{
  "n_head": 8,
  "init_std_qkv": 0.023,
  "lr": 0.00942,
  "schedule": "wsd",
  "decay_shape": "linear",
  "final_lr_fraction": 0.05,
  "doc_mask": true
}
Each number is 200 + 20 x the weight over its row's rms, rounded and kept within 0 to 999. Layers, rows and columns count from 0. The size before them is the row's rms in percent of the matrix's.

# k: layer 4 attention key, 512x512, rms 0.0811, rows 179-191, columns 128-255
# q: layer 4 attention query, 512x512, rms 0.0801, rows 180-191, columns 128-255
# v: layer 4 attention value, 512x512, rms 0.0966, rows 128-142, columns 128-255
# o: layer 4 attention output (transposed), 512x512, rms 0.265, rows 128-141, columns 128-255
k179,114,193,224,205,178,176,199,250,199,186,152,176,214,205,157,245,251,194,179,164,239,171,164,185,216,218,217,200,209,196,205,218,234,223,190,203,198,211,217,219,217,220,211,209,205,203,191,201,224,198,223,191,226,209,206,206,191,212,189,203,200,200,214,201,185,221,210,193,196,224,177,208,210,186,185,169,156,212,190,230,206,207,202,192,201,209,202,209,198,211,215,183,178,186,210,197,185,169,195,206,240,184,215,215,151,200,186,204,184,193,181,223,207,190,188,192,215,184,196,233,178,203,216,196,217,200,182,208,163
q180,109,205,192,190,168,201,181,178,204,185,214,188,188,199,181,183,170,221,234,211,246,212,227,215,200,195,195,203,203,163,226,187,182,184,202,190,172,177,217,221,224,202,201,204,172,190,197,188,197,193,207,277,188,187,226,201,197,196,219,180,206,168,228,186,218,194,183,186,210,225,192,191,196,201,233,211,210,200,195,218,176,193,220,172,210,216,194,242,203,197,201,201,196,169,224,222,222,205,202,192,178,192,192,158,207,239,208,180,212,170,209,199,238,185,205,172,204,204,238,176,231,186,199,202,213,188,229,170,200
k180,102,190,194,189,221,229,243,227,188,199,196,199,200,211,198,227,212,212,218,201,182,181,181,215,218,203,188,217,210,237,175,199,217,220,198,202,190,186,201,220,204,208,159,194,195,210,224,180,225,195,197,188,198,205,197,209,213,164,220,189,150,219,186,234,199,184,230,230,185,203,199,193,202,207,189,212,194,245,197,200,200,177,250,182,184,209,223,191,203,176,219,204,208,175,191,182,186,210,215,214,199,225,177,215,180,228,203,202,190,233,190,190,193,186,179,219,196,171,153,175,191,204,193,164,208,214,185,229,195
q181,111,186,218,233,202,185,238,204,214,135,218,180,180,251,219,199,206,200,196,202,169,197,244,189,200,169,219,199,181,196,212,185,159,208,202,230,217,169,210,191,206,193,200,199,217,216,226,181,217,200,215,198,186,204,177,196,179,213,209,172,191,201,217,182,197,181,205,194,206,154,209,214,162,174,165,174,163,182,175,200,200,173,167,197,206,208,222,173,223,198,180,186,234,193,209,200,216,210,186,189,172,207,197,199,219,190,212,205,242,166,222,206,207,223,208,220,199,213,220,208,159,207,207,186,184,188,222,167,170
k181,101,202,212,174,203,217,219,183,245,214,225,194,197,206,189,224,182,182,205,221,206,215,180,203,247,219,196,183,186,193,205,212,168,174,203,224,180,206,211,201,198,237,222,175,223,206,211,241,195,179,223,178,178,218,173,180,171,190,199,209,238,203,221,201,227,192,186,226,182,210,238,183,196,168,187,205,178,176,180,183,181,211,194,216,227,178,209,234,206,211,210,171,172,190,223,167,182,221,230,205,232,213,194,205,189,204,214,196,188,211,195,167,185,191,197,202,263,168,194,203,195,207,186,202,185,181,198,169,220
q182,114,194,210,183,216,195,219,216,205,208,209,199,217,166,164,201,199,216,211,219,184,194,245,188,155,199,195,229,185,176,222,192,202,200,225,230,216,199,190,222,200,209,198,168,231,185,168,195,197,230,256,220,188,189,185,240,226,212,173,208,238,238,169,154,169,165,181,215,186,204,212,208,210,202,202,184,176,177,177,197,174,215,198,209,215,189,163,200,206,189,182,195,205,199,202,259,187,186,218,211,163,225,171,206,200,212,205,206,182,210,178,220,226,217,206,191,210,220,217,209,181,183,203,176,203,188,234,219,175
k182,110,234,218,191,143,170,231,192,173,210,218,232,184,212,229,173,201,259,187,192,174,192,183,214,235,233,203,213,209,221,177,187,191,205,142,186,195,223,211,207,190,212,145,195,236,227,257,195,219,179,178,186,170,207,214,266,174,222,147,196,192,198,191,196,191,222,190,198,205,196,199,162,215,190,177,214,157,218,167,217,185,168,189,186,190,225,185,184,197,217,210,205,172,240,225,199,216,206,196,194,166,187,208,197,180,199,203,211,210,199,198,188,188,202,221,186,186,196,163,210,180,179,213,179,213,203,204,191,219
q183,112,223,195,206,183,165,178,204,225,231,228,194,175,191,145,202,217,206,203,186,182,201,243,215,206,231,195,177,185,182,231,209,187,189,248,191,175,186,221,195,206,215,193,232,173,192,214,217,192,187,212,217,160,214,191,197,244,216,218,230,187,194,162,204,215,209,191,190,221,156,204,212,178,198,171,213,214,243,185,172,217,195,185,196,174,158,204,211,168,184,190,164,146,205,205,213,202,202,237,192,197,203,146,179,145,219,222,217,226,175,215,183,205,173,227,200,189,220,177,197,194,207,201,176,194,180,210,212,162
k183,109,212,201,179,203,214,207,207,227,195,168,203,174,182,221,176,188,227,210,193,194,191,210,188,246,176,175,211,241,212,191,148,198,195,222,202,226,180,223,217,199,224,196,183,180,235,174,176,212,189,164,211,186,190,185,177,203,184,195,228,180,223,197,159,182,211,219,209,158,198,176,188,196,205,185,221,182,220,175,196,193,218,220,222,195,195,200,188,208,178,222,215,235,199,200,198,180,245,220,232,228,201,197,204,201,164,197,213,206,177,238,187,206,218,233,196,195,186,217,234,214,206,235,215,181,219,195,193,233
q184,115,185,209,190,186,191,184,200,222,211,240,203,202,234,234,194,237,209,195,181,209,199,206,222,218,191,186,217,195,213,260,220,234,211,199,178,220,212,213,192,215,179,193,194,218,202,196,244,184,207,191,193,205,205,202,234,171,203,192,189,207,182,166,197,227,191,226,195,215,183,204,219,175,196,199,194,191,210,216,195,239,213,168,188,193,171,183,197,207,197,213,212,199,202,133,234,197,195,253,176,178,207,226,248,187,214,230,213,191,185,212,198,203,210,226,217,219,227,202,221,208,211,186,202,234,200,204,213,198
k184,109,208,223,189,211,195,190,200,207,182,217,188,208,219,171,193,162,203,221,178,195,186,187,165,220,204,231,174,197,160,217,204,197,182,205,178,191,241,225,204,194,181,196,186,217,200,220,185,174,184,193,237,183,197,166,141,196,191,231,211,205,216,211,219,204,224,191,191,205,217,229,210,188,176,223,195,193,200,194,195,171,194,197,213,209,196,218,195,176,194,207,172,216,186,199,191,196,198,176,238,209,155,203,189,192,213,222,190,186,188,179,201,196,205,206,203,206,190,187,217,194,209,215,183,179,193,181,213,193
q185,120,138,203,181,219,226,215,196,202,169,219,198,183,208,161,223,227,210,183,218,200,199,196,199,178,220,195,221,208,187,151,220,182,191,219,220,247,183,174,215,208,218,208,190,209,186,188,212,214,218,210,209,206,209,215,199,196,214,194,235,233,200,223,196,216,180,203,188,175,210,220,188,190,195,207,211,209,191,198,161,215,191,241,189,186,190,201,191,234,203,204,197,224,193,206,209,192,218,191,183,213,199,242,191,156,209,196,212,216,214,168,213,210,218,230,212,178,208,221,190,216,210,219,216,181,197,197,200,197
k185,109,150,201,223,212,196,234,178,164,172,217,216,197,216,220,170,225,204,198,214,227,181,187,235,222,219,197,228,202,178,171,200,215,209,171,203,179,204,222,189,226,234,178,209,140,178,232,217,173,198,199,195,192,219,157,248,206,182,197,176,188,211,192,198,197,191,153,204,223,199,204,204,188,193,172,199,195,172,197,190,172,204,194,199,203,193,195,187,186,203,215,199,197,212,211,176,205,194,161,204,218,216,190,197,142,208,194,187,190,188,207,169,201,197,197,191,207,185,208,213,187,221,200,206,199,197,203,241,217
q186,117,213,177,175,202,182,219,201,213,184,183,203,222,221,208,188,214,223,201,184,255,210,243,204,217,185,171,219,214,191,187,235,218,200,204,181,164,192,225,215,195,189,198,208,172,219,196,183,180,157,214,210,177,216,215,245,191,190,189,173,202,174,211,206,242,194,240,232,189,165,201,193,207,191,205,214,203,194,216,212,187,190,236,196,204,182,210,200,188,198,201,157,188,199,216,203,225,188,188,195,157,196,176,189,183,244,203,229,207,183,174,214,194,209,169,223,180,194,198,177,205,210,185,181,192,194,197,201,221
k186,111,207,193,191,209,215,203,189,172,216,237,174,163,181,166,224,199,223,231,181,193,208,209,194,220,189,196,179,196,195,213,207,204,207,202,215,208,212,231,194,175,169,198,210,149,198,204,219,221,168,221,168,202,207,198,219,195,215,212,198,218,199,200,209,212,237,232,161,206,170,222,202,229,190,188,185,192,168,208,237,194,192,178,174,167,146,226,167,175,186,202,194,180,212,208,185,186,185,213,190,224,187,184,180,202,171,163,186,226,189,193,212,213,209,190,194,188,206,178,176,200,179,188,203,209,205,228,186,180
q187,120,201,196,174,173,192,178,169,198,188,152,214,236,189,174,201,203,206,209,214,195,185,165,196,181,210,199,166,161,175,198,234,232,192,192,209,188,209,205,197,192,181,194,247,225,156,201,205,207,194,171,166,178,204,230,216,199,163,192,217,170,194,203,205,173,191,190,182,226,223,175,193,183,216,190,180,207,163,196,189,219,201,213,201,198,187,180,227,215,253,210,187,202,193,210,219,203,210,227,223,159,209,187,186,222,195,185,195,179,197,219,237,210,212,182,190,219,154,192,191,224,249,181,185,130,193,202,210,201
k187,116,200,225,217,209,182,182,208,202,213,185,214,183,194,183,179,221,212,212,176,175,214,158,192,240,188,191,210,196,205,162,188,197,175,200,177,211,206,187,234,210,219,222,165,217,185,217,165,207,178,158,219,197,232,185,179,206,200,198,207,227,195,204,223,192,222,205,196,179,206,183,182,202,247,182,198,209,177,193,227,213,226,189,188,233,212,213,222,206,196,190,180,207,230,163,199,210,166,220,237,195,202,172,199,204,186,168,202,216,242,213,197,178,211,196,215,217,194,200,217,200,200,222,221,244,206,236,230,177
q188,122,178,209,195,172,169,198,191,199,184,188,168,234,209,222,194,226,194,192,175,215,201,207,194,231,208,178,225,200,202,203,183,183,170,227,212,210,190,189,254,196,212,205,228,227,199,206,234,213,194,219,173,235,209,195,180,234,184,187,203,213,194,174,184,183,147,192,225,233,202,214,215,192,158,215,191,234,216,189,173,207,190,203,165,158,195,196,201,205,163,201,168,165,206,221,189,192,201,211,163,219,200,211,187,190,215,177,191,204,206,169,201,198,212,216,229,230,222,177,226,186,198,194,207,173,238,183,246,222
k188,110,198,187,205,207,211,200,197,201,221,208,165,233,210,220,228,194,205,227,193,218,175,215,211,199,167,207,173,200,223,239,223,219,191,168,195,195,199,178,194,197,227,186,203,170,224,211,189,157,187,215,183,203,195,187,197,197,185,216,176,179,207,209,235,205,229,206,188,178,207,226,224,209,149,201,199,213,187,221,187,190,197,179,213,223,132,209,240,199,164,167,183,203,217,217,213,209,178,211,221,217,181,194,188,215,186,207,201,202,188,203,211,192,183,177,187,219,157,213,229,223,179,190,195,241,239,208,232,203
q189,121,191,207,222,220,204,229,206,229,232,167,236,215,190,181,214,203,195,223,189,185,206,208,176,234,179,206,191,245,170,178,208,200,177,221,211,207,206,207,178,180,203,201,199,172,207,202,233,216,205,186,218,179,202,182,197,183,195,171,173,176,226,208,186,189,201,201,157,214,222,191,209,175,199,219,207,223,197,197,204,165,194,214,175,213,217,182,220,205,177,196,193,219,202,207,176,249,199,182,236,191,181,221,203,222,215,172,236,184,230,228,212,225,220,219,190,156,170,203,207,218,214,214,206,185,207,190,173,205
k189,109,224,211,190,201,233,194,209,194,229,221,211,179,205,184,214,207,206,178,185,207,190,155,197,195,197,184,235,189,206,189,192,173,169,206,191,217,190,178,204,181,206,221,205,162,222,232,229,177,205,197,223,187,198,196,242,200,215,229,226,201,171,195,187,240,223,194,218,248,217,219,232,200,200,203,224,210,195,224,193,237,188,174,167,213,207,207,191,206,172,205,198,188,212,200,187,178,168,219,149,203,194,178,225,189,183,171,179,182,211,205,212,205,215,203,222,195,193,217,212,184,233,202,167,165,185,211,189,256
q190,112,158,176,201,184,198,184,225,227,187,175,175,189,220,183,211,214,198,199,245,189,229,189,220,179,186,206,200,196,194,213,176,196,214,201,220,226,209,203,224,202,197,246,240,207,205,197,220,214,201,209,194,200,230,204,218,194,181,175,194,167,214,203,180,212,199,216,173,202,222,180,179,193,189,201,171,187,170,176,192,195,193,216,197,172,168,220,219,189,190,219,190,214,238,248,180,206,190,270,230,259,170,197,204,219,202,188,217,212,217,158,215,198,215,164,237,207,184,164,207,208,195,182,244,195,171,228,185,192
k190,104,230,221,242,199,188,210,228,187,119,184,216,184,186,205,218,233,182,198,190,200,191,181,234,188,213,206,212,220,194,210,207,193,157,192,179,199,234,205,210,194,205,188,221,208,205,194,189,230,179,172,206,187,225,206,227,216,195,205,186,173,198,209,209,218,207,234,165,216,181,213,184,193,201,179,202,185,195,188,182,205,211,219,212,200,249,200,196,220,195,162,209,187,207,201,215,197,192,216,187,201,201,201,153,208,191,224,231,216,198,201,200,243,183,180,187,199,193,192,218,212,173,210,231,191,206,202,195,189
q191,118,150,179,230,187,192,149,179,204,204,170,220,176,212,202,206,188,225,187,229,215,204,210,196,161,209,219,196,227,203,198,161,191,190,223,183,174,205,219,179,215,219,210,193,200,230,233,203,206,180,189,200,176,232,244,206,181,165,194,204,205,209,180,210,179,210,192,215,206,205,224,193,184,218,228,195,207,191,174,195,201,222,210,191,211,181,177,213,190,211,196,201,212,201,198,181,225,182,221,199,203,201,204,225,185,182,166,163,209,200,192,224,200,206,195,203,158,217,216,202,213,229,234,195,187,234,229,185,222
k191,108,198,145,228,209,206,210,194,204,218,182,200,168,190,207,178,210,181,235,216,246,197,189,209,236,165,199,191,203,184,192,203,181,194,205,194,228,179,178,201,196,229,208,203,182,180,203,190,213,200,245,147,187,214,207,228,192,184,219,235,192,219,193,212,205,192,215,217,160,206,198,203,198,207,180,183,183,164,175,166,197,192,191,199,197,195,203,177,209,180,215,221,200,212,194,149,193,173,183,234,169,195,195,216,187,218,212,217,220,225,208,197,215,169,200,181,224,201,214,210,231,193,195,215,167,245,207,204,209
v128,102,194,155,215,208,220,207,170,206,169,186,223,202,249,210,209,200,203,174,206,238,225,185,218,187,191,196,200,212,240,222,185,200,204,200,207,228,204,188,209,197,201,185,166,193,284,217,192,256,171,237,184,183,201,191,174,195,185,199,177,211,229,180,190,214,213,244,171,167,229,225,202,179,202,161,226,195,206,203,187,187,215,191,167,186,228,198,194,177,159,168,187,179,191,180,222,206,172,209,189,190,200,191,207,198,207,195,161,218,206,194,207,196,226,223,238,226,204,199,229,170,178,227,195,233,199,139,173,210
o128,105,214,231,189,184,193,176,202,239,191,227,204,198,180,191,208,174,169,244,204,192,235,176,217,235,202,222,203,191,185,161,163,152,207,168,210,198,163,213,211,215,207,207,205,221,165,186,177,177,199,193,220,247,174,190,254,243,211,193,208,188,195,247,225,175,183,175,184,215,199,200,202,209,203,193,192,247,192,192,181,211,172,208,198,227,224,211,177,181,213,222,181,185,205,162,196,212,201,196,202,201,199,159,201,154,187,193,265,201,210,225,160,201,177,193,165,209,220,197,199,198,209,220,186,179,225,232,183,220
v129,097,241,210,186,190,207,163,158,210,204,159,197,174,202,250,203,199,223,199,250,228,186,224,180,188,203,203,198,196,191,206,254,182,181,198,177,183,175,206,200,201,208,177,195,183,181,188,197,215,231,209,202,252,222,192,157,202,203,213,208,197,199,216,213,201,186,178,198,195,241,177,177,197,239,185,171,203,170,184,215,194,220,192,235,183,183,199,175,194,210,195,210,198,171,201,238,211,209,187,203,204,202,214,222,222,213,186,208,163,201,192,208,237,219,203,202,192,174,220,212,195,216,201,208,226,211,204,226,201
o129,099,209,217,192,218,175,243,204,184,198,194,193,195,206,233,190,204,228,196,176,183,210,198,203,206,188,177,194,172,193,198,193,241,207,199,201,225,230,224,209,206,180,227,215,187,183,190,190,154,177,200,193,164,188,200,195,202,229,173,195,208,202,188,191,195,219,225,194,224,195,183,217,196,182,217,200,219,189,181,233,217,192,204,212,213,225,167,245,220,185,220,221,197,213,212,206,170,197,165,202,237,251,158,184,186,252,212,197,207,189,203,211,166,228,160,175,194,178,220,200,197,161,204,214,170,197,205,195,215
v130,096,199,200,202,233,226,202,179,166,185,187,240,210,237,196,193,210,200,199,235,207,202,216,212,213,175,169,209,234,177,173,200,190,189,193,196,204,185,205,182,212,214,203,183,164,182,215,219,214,201,196,151,162,177,196,195,202,208,198,196,188,179,199,209,198,152,208,189,174,202,186,201,204,190,179,189,188,208,178,170,207,204,233,188,200,201,194,201,173,200,206,228,198,201,233,178,178,159,228,238,196,195,209,180,175,195,248,197,186,199,205,221,207,184,207,204,242,188,181,177,214,174,187,195,204,221,239,188,189
o130,099,205,193,190,167,178,217,211,238,175,178,191,177,190,236,195,218,217,185,165,207,190,196,221,200,180,206,170,178,207,200,208,185,180,218,226,182,207,211,183,214,161,185,227,215,232,227,205,188,204,202,210,198,192,207,225,222,141,222,211,201,167,198,211,198,212,200,252,182,206,186,184,182,181,212,197,200,206,171,204,197,217,171,188,203,176,220,177,187,225,179,183,243,231,199,189,224,213,219,216,238,192,208,216,186,196,196,197,217,209,168,175,173,198,203,218,177,161,215,219,173,202,161,184,171,179,197,216,208
v131,099,165,200,179,214,233,199,200,218,186,241,184,215,242,188,209,239,204,195,171,200,190,211,195,184,191,220,194,212,224,206,200,194,205,197,203,236,197,189,195,168,199,222,187,189,230,193,192,185,190,204,241,190,188,224,222,210,173,181,193,176,176,204,166,211,175,236,158,199,183,171,233,198,177,170,158,214,182,196,210,222,231,223,208,174,187,215,194,169,216,157,162,194,174,205,179,227,214,189,174,190,205,165,211,196,203,190,186,157,186,206,220,161,226,204,192,203,177,187,187,202,201,201,201,183,173,192,201,229
o131,104,226,198,207,211,189,196,201,207,173,191,189,227,180,160,193,183,189,216,181,218,215,202,209,234,202,183,196,174,187,197,160,216,233,174,200,213,223,179,227,209,187,167,214,221,187,213,165,210,218,181,192,229,225,185,188,209,223,202,210,243,244,196,200,169,205,204,195,217,207,237,177,222,197,201,229,224,215,188,213,166,212,187,197,221,240,208,201,207,203,214,243,195,209,181,209,232,176,209,191,203,188,233,199,219,179,213,214,224,227,191,200,189,189,223,200,224,233,211,239,189,219,184,223,193,241,185,203,191
v132,096,211,221,190,189,206,198,184,199,191,210,214,192,151,203,193,180,184,165,229,212,177,229,190,158,146,199,195,186,191,206,183,191,208,188,172,186,178,216,201,237,187,206,233,187,206,190,221,243,188,196,217,185,181,195,185,164,201,192,208,206,228,189,229,194,194,165,211,216,210,194,215,188,192,202,208,211,222,242,199,161,210,211,183,192,203,194,153,218,185,184,188,214,206,187,226,206,193,234,174,180,192,189,209,166,205,217,214,207,184,228,198,178,236,193,194,211,163,199,198,218,220,194,172,163,215,198,212,180
o132,099,184,159,180,193,209,197,237,153,217,193,179,206,235,193,225,203,215,268,212,182,203,177,224,203,264,184,200,215,198,185,198,190,198,188,188,229,191,206,228,167,173,214,201,195,195,208,221,168,203,228,201,197,168,187,201,194,176,215,174,212,222,187,194,186,196,215,199,195,190,222,199,214,182,200,206,219,196,179,188,167,207,190,190,185,180,193,215,197,238,201,201,205,183,215,175,209,209,204,202,178,193,210,195,226,173,216,178,195,194,188,177,212,193,225,201,166,174,200,214,182,206,216,176,235,202,162,196,221
v133,105,194,221,198,164,222,186,154,213,174,220,171,229,204,211,227,176,191,231,168,172,210,160,165,189,219,192,187,209,191,186,194,196,190,216,192,194,258,231,167,202,216,137,232,198,205,207,209,206,232,184,237,190,185,181,185,174,188,236,201,228,235,183,195,221,182,216,195,223,201,210,202,145,199,167,202,186,196,221,196,231,234,200,218,180,196,191,219,202,209,211,178,190,219,158,198,207,242,190,215,197,195,198,178,212,168,178,221,208,230,208,163,205,239,203,175,211,191,224,182,211,203,203,245,209,217,178,183,194
o133,106,224,207,208,229,196,211,214,219,213,219,222,202,193,194,187,205,230,193,203,252,185,192,186,224,186,180,183,191,244,210,210,208,207,208,215,217,203,189,193,188,220,248,155,156,208,161,173,187,157,184,164,231,208,187,203,192,226,171,223,213,212,197,222,206,197,210,201,202,206,174,191,239,208,175,196,212,192,221,205,199,176,203,227,200,209,203,176,213,191,209,220,168,180,201,209,200,191,178,191,203,213,189,186,189,206,223,195,198,197,200,219,193,179,168,235,190,201,170,199,211,204,212,220,229,173,223,178,234
v134,103,205,190,186,210,209,174,170,230,185,213,179,181,217,222,212,158,205,220,189,185,193,209,203,254,191,179,183,216,183,230,205,211,213,183,213,184,154,184,235,235,195,188,196,195,177,178,236,222,196,179,192,208,170,203,154,178,192,242,192,179,201,213,186,173,201,220,200,210,195,199,227,189,203,201,227,204,187,198,204,200,193,215,181,197,153,239,226,208,210,194,189,215,217,199,223,215,219,208,238,205,229,210,188,181,214,239,199,188,189,202,207,234,182,187,227,180,199,189,177,194,213,167,216,206,215,209,176,209
o134,101,255,208,175,191,222,220,201,218,261,167,212,201,170,181,187,178,210,167,195,215,203,193,193,175,196,210,174,211,226,205,227,187,226,198,189,195,242,206,164,175,190,202,226,187,217,209,199,210,173,207,182,209,213,223,219,187,212,187,220,185,213,202,217,204,209,188,162,183,221,193,193,213,196,184,184,180,214,187,215,186,162,195,202,258,234,189,210,193,204,182,218,239,173,230,216,191,205,177,173,192,203,196,205,208,216,191,185,214,199,176,196,175,201,206,220,170,148,233,246,217,172,214,187,158,194,200,199,201
v135,097,214,193,170,204,182,206,203,197,202,189,163,163,204,163,208,190,212,190,181,182,198,167,228,189,204,208,191,184,162,200,229,244,213,203,200,188,197,225,224,204,211,173,221,201,209,218,194,193,175,185,190,204,194,196,200,197,188,177,213,225,207,192,217,226,197,190,188,174,162,214,211,220,198,201,177,206,185,222,201,206,199,186,157,184,211,174,196,200,225,231,214,182,242,190,220,234,223,208,214,192,201,188,180,201,221,164,241,193,180,216,223,192,160,169,180,201,228,199,185,190,212,189,203,161,261,216,173,198
o135,094,209,171,218,189,222,192,198,207,205,192,213,206,201,213,221,211,203,227,222,186,213,209,180,178,181,181,225,181,226,214,173,206,170,207,198,205,212,199,204,207,176,191,184,174,227,216,189,200,215,257,178,189,246,217,211,182,211,229,174,187,212,179,193,166,215,225,231,232,207,173,203,196,210,183,187,207,209,192,199,193,193,200,209,201,204,233,161,196,161,206,186,197,189,210,196,170,185,182,196,188,201,239,207,152,181,177,201,202,191,189,215,215,202,217,243,233,224,196,204,199,225,195,220,214,179,208,227,176
v136,100,210,179,170,248,197,184,208,201,191,199,146,207,206,180,230,182,181,210,164,194,216,204,228,216,207,168,226,225,211,208,184,199,193,214,240,175,193,173,200,186,210,212,230,215,200,206,177,149,206,180,232,210,188,187,170,213,179,216,212,199,149,213,180,141,173,182,205,215,207,202,169,209,193,199,191,198,147,198,168,218,197,186,199,228,193,187,181,193,223,207,213,202,192,210,201,202,194,200,179,184,226,208,186,231,213,213,210,185,224,199,186,203,204,217,218,235,191,198,206,146,196,198,229,206,196,203,168,188
o136,099,181,217,192,180,207,255,181,214,217,203,216,182,210,203,231,230,201,162,208,193,192,219,189,211,178,200,181,191,156,229,210,183,195,201,166,217,209,208,171,204,189,185,188,166,186,188,230,207,216,184,198,173,204,197,206,160,191,199,203,200,204,196,177,212,230,188,213,200,235,181,225,173,200,223,163,193,211,187,200,175,200,202,236,203,203,227,213,204,184,201,200,190,175,200,183,192,202,202,247,219,180,228,213,207,187,177,192,233,197,180,173,207,164,235,219,209,191,198,189,219,219,186,175,207,222,219,198,221
v137,094,205,217,194,207,184,211,207,198,165,206,204,208,208,184,198,190,229,230,197,177,199,196,191,190,163,240,181,185,199,198,263,179,197,178,189,217,237,205,207,218,203,191,179,220,202,196,214,217,196,179,222,192,176,212,199,202,167,194,183,183,221,232,187,220,183,182,177,222,217,201,201,170,174,186,226,215,181,177,200,193,218,177,233,209,222,218,184,185,183,164,206,207,236,141,225,218,164,222,194,182,198,210,202,182,190,185,212,169,202,185,225,216,202,196,183,170,199,206,201,187,214,230,171,198,219,232,230,201
o137,099,209,173,182,199,237,185,232,160,230,214,243,175,196,157,218,190,149,195,221,212,188,192,203,217,220,198,189,200,177,186,171,209,185,240,185,188,201,174,178,207,204,175,183,184,200,214,201,180,243,218,217,234,211,191,202,173,204,190,242,179,203,199,195,188,241,216,195,201,213,182,199,247,200,161,209,209,185,248,217,192,198,205,203,216,197,187,237,197,208,211,193,178,186,221,177,219,206,195,196,204,179,213,196,190,189,199,180,233,211,190,205,172,187,198,235,206,179,217,202,248,208,227,241,215,150,193,158,232
v138,099,196,183,210,194,163,178,183,213,183,182,210,187,185,179,173,222,199,195,208,200,229,205,159,198,137,171,182,189,184,202,180,191,155,212,232,197,173,163,247,200,167,212,190,198,233,178,253,191,204,145,190,204,200,195,220,205,222,217,198,178,186,207,215,184,204,192,185,193,192,234,222,200,176,199,213,200,186,176,196,174,223,216,192,193,169,164,199,167,191,204,196,201,227,186,214,167,210,206,188,207,211,222,236,204,215,200,206,204,185,208,203,198,229,215,215,219,176,192,231,190,197,225,218,187,209,204,198,178
o138,101,206,203,210,195,230,215,184,193,185,209,197,209,188,228,192,174,209,234,230,202,181,164,210,205,206,207,177,207,217,187,189,192,215,179,205,209,202,206,195,191,221,210,188,243,166,230,166,228,173,201,214,230,205,196,166,189,211,181,203,216,212,212,231,207,195,228,206,228,200,184,175,198,237,199,177,207,203,184,209,231,181,170,213,188,197,211,211,201,207,206,182,198,167,208,216,221,164,233,198,199,177,227,165,201,186,181,213,191,160,217,231,189,187,155,200,193,186,196,205,196,169,222,206,219,213,167,177,235
v139,094,227,200,172,221,176,213,204,200,169,226,216,202,196,185,193,188,175,189,191,153,213,170,182,237,188,198,203,212,211,177,174,214,196,183,219,218,202,188,241,220,197,187,195,186,185,173,192,202,167,198,189,202,192,203,234,172,220,199,179,184,220,212,182,167,210,218,231,244,212,220,233,199,209,165,176,177,209,215,216,202,215,230,179,210,185,220,221,220,208,214,205,183,216,178,206,200,223,200,196,202,202,201,212,232,173,217,210,176,184,189,194,186,197,232,199,212,175,205,199,176,192,226,223,178,199,181,209,194
o139,095,214,175,200,206,204,190,225,238,240,193,181,227,222,195,184,204,232,217,203,205,195,225,189,188,195,197,191,208,209,205,187,179,204,206,155,169,182,180,171,207,177,204,217,185,215,222,220,212,190,164,195,187,212,205,168,213,198,213,239,205,194,220,217,227,158,200,187,196,192,188,178,191,206,187,238,211,221,198,183,182,214,217,211,180,218,236,175,186,197,190,163,217,148,209,206,215,216,229,205,204,180,184,202,179,219,162,155,225,212,197,208,203,186,189,189,188,203,205,217,229,217,188,217,229,223,199,191,199
v140,097,164,208,187,201,208,213,173,206,136,214,180,199,213,219,165,194,170,201,185,229,153,224,199,170,210,214,220,204,206,214,221,164,280,208,164,224,204,213,143,192,181,173,205,201,253,214,174,196,238,228,207,216,225,177,191,177,207,192,188,202,185,172,201,199,158,201,183,224,209,223,215,196,203,223,197,215,187,204,225,195,216,221,176,189,193,216,234,231,204,191,200,184,185,200,192,200,179,182,186,203,213,168,180,198,212,186,192,213,180,174,226,184,173,157,200,165,204,197,202,211,208,214,200,218,184,198,216,191
o140,093,198,184,217,170,194,196,218,198,202,224,173,186,203,196,244,204,203,216,185,197,206,181,202,237,207,209,220,193,232,161,194,181,197,192,219,199,207,205,208,181,223,172,176,198,176,215,175,178,177,199,215,202,185,189,174,207,204,179,188,196,215,185,199,228,226,179,217,189,192,186,215,181,188,186,214,198,211,204,183,180,205,163,201,185,180,191,179,170,207,219,201,194,233,186,179,189,202,202,213,181,178,200,185,182,216,215,241,185,224,201,185,248,189,255,211,234,214,185,228,206,190,195,209,165,221,198,206,207
v141,100,211,173,186,229,172,174,195,176,170,206,215,166,215,218,175,220,163,158,218,208,225,167,238,202,222,199,206,181,195,185,187,209,219,206,164,215,158,193,211,199,162,201,250,192,185,196,189,221,225,191,185,207,189,176,208,236,181,175,217,236,209,204,164,216,171,194,207,229,152,205,203,191,193,210,184,188,193,203,191,237,225,192,240,196,173,216,195,228,230,204,215,225,189,195,181,195,186,185,201,199,230,197,192,222,186,196,185,198,228,180,192,196,204,192,199,201,217,205,212,201,195,197,230,199,204,213,227,178
o141,099,212,168,185,182,182,207,201,210,218,205,163,233,167,198,252,214,222,196,190,193,206,233,201,189,207,202,179,191,204,210,214,217,195,230,207,172,233,200,174,174,210,210,197,203,204,172,213,201,216,195,237,201,227,229,202,193,197,213,182,220,182,203,187,203,225,198,225,205,222,216,163,232,185,217,201,210,206,178,175,182,253,196,179,205,241,179,229,227,182,208,196,157,195,193,222,184,201,224,235,196,188,204,160,188,209,209,217,201,190,228,182,171,217,233,184,222,180,170,186,215,204,193,169,219,210,230,205,214
v142,092,185,178,198,175,204,217,153,221,227,200,262,223,218,195,222,213,186,208,209,227,218,188,179,202,246,176,223,177,184,222,195,179,208,192,219,215,173,185,206,174,207,183,194,187,184,179,198,191,173,192,202,231,193,177,183,194,150,187,197,216,176,187,211,212,227,216,229,208,183,234,223,211,192,181,209,206,256,205,238,227,182,213,192,173,203,175,212,209,194,209,229,218,205,234,223,190,222,206,201,192,220,225,218,175,187,220,208,216,173,198,186,193,199,214,215,201,208,187,237,195,219,199,174,184,229,170,182,216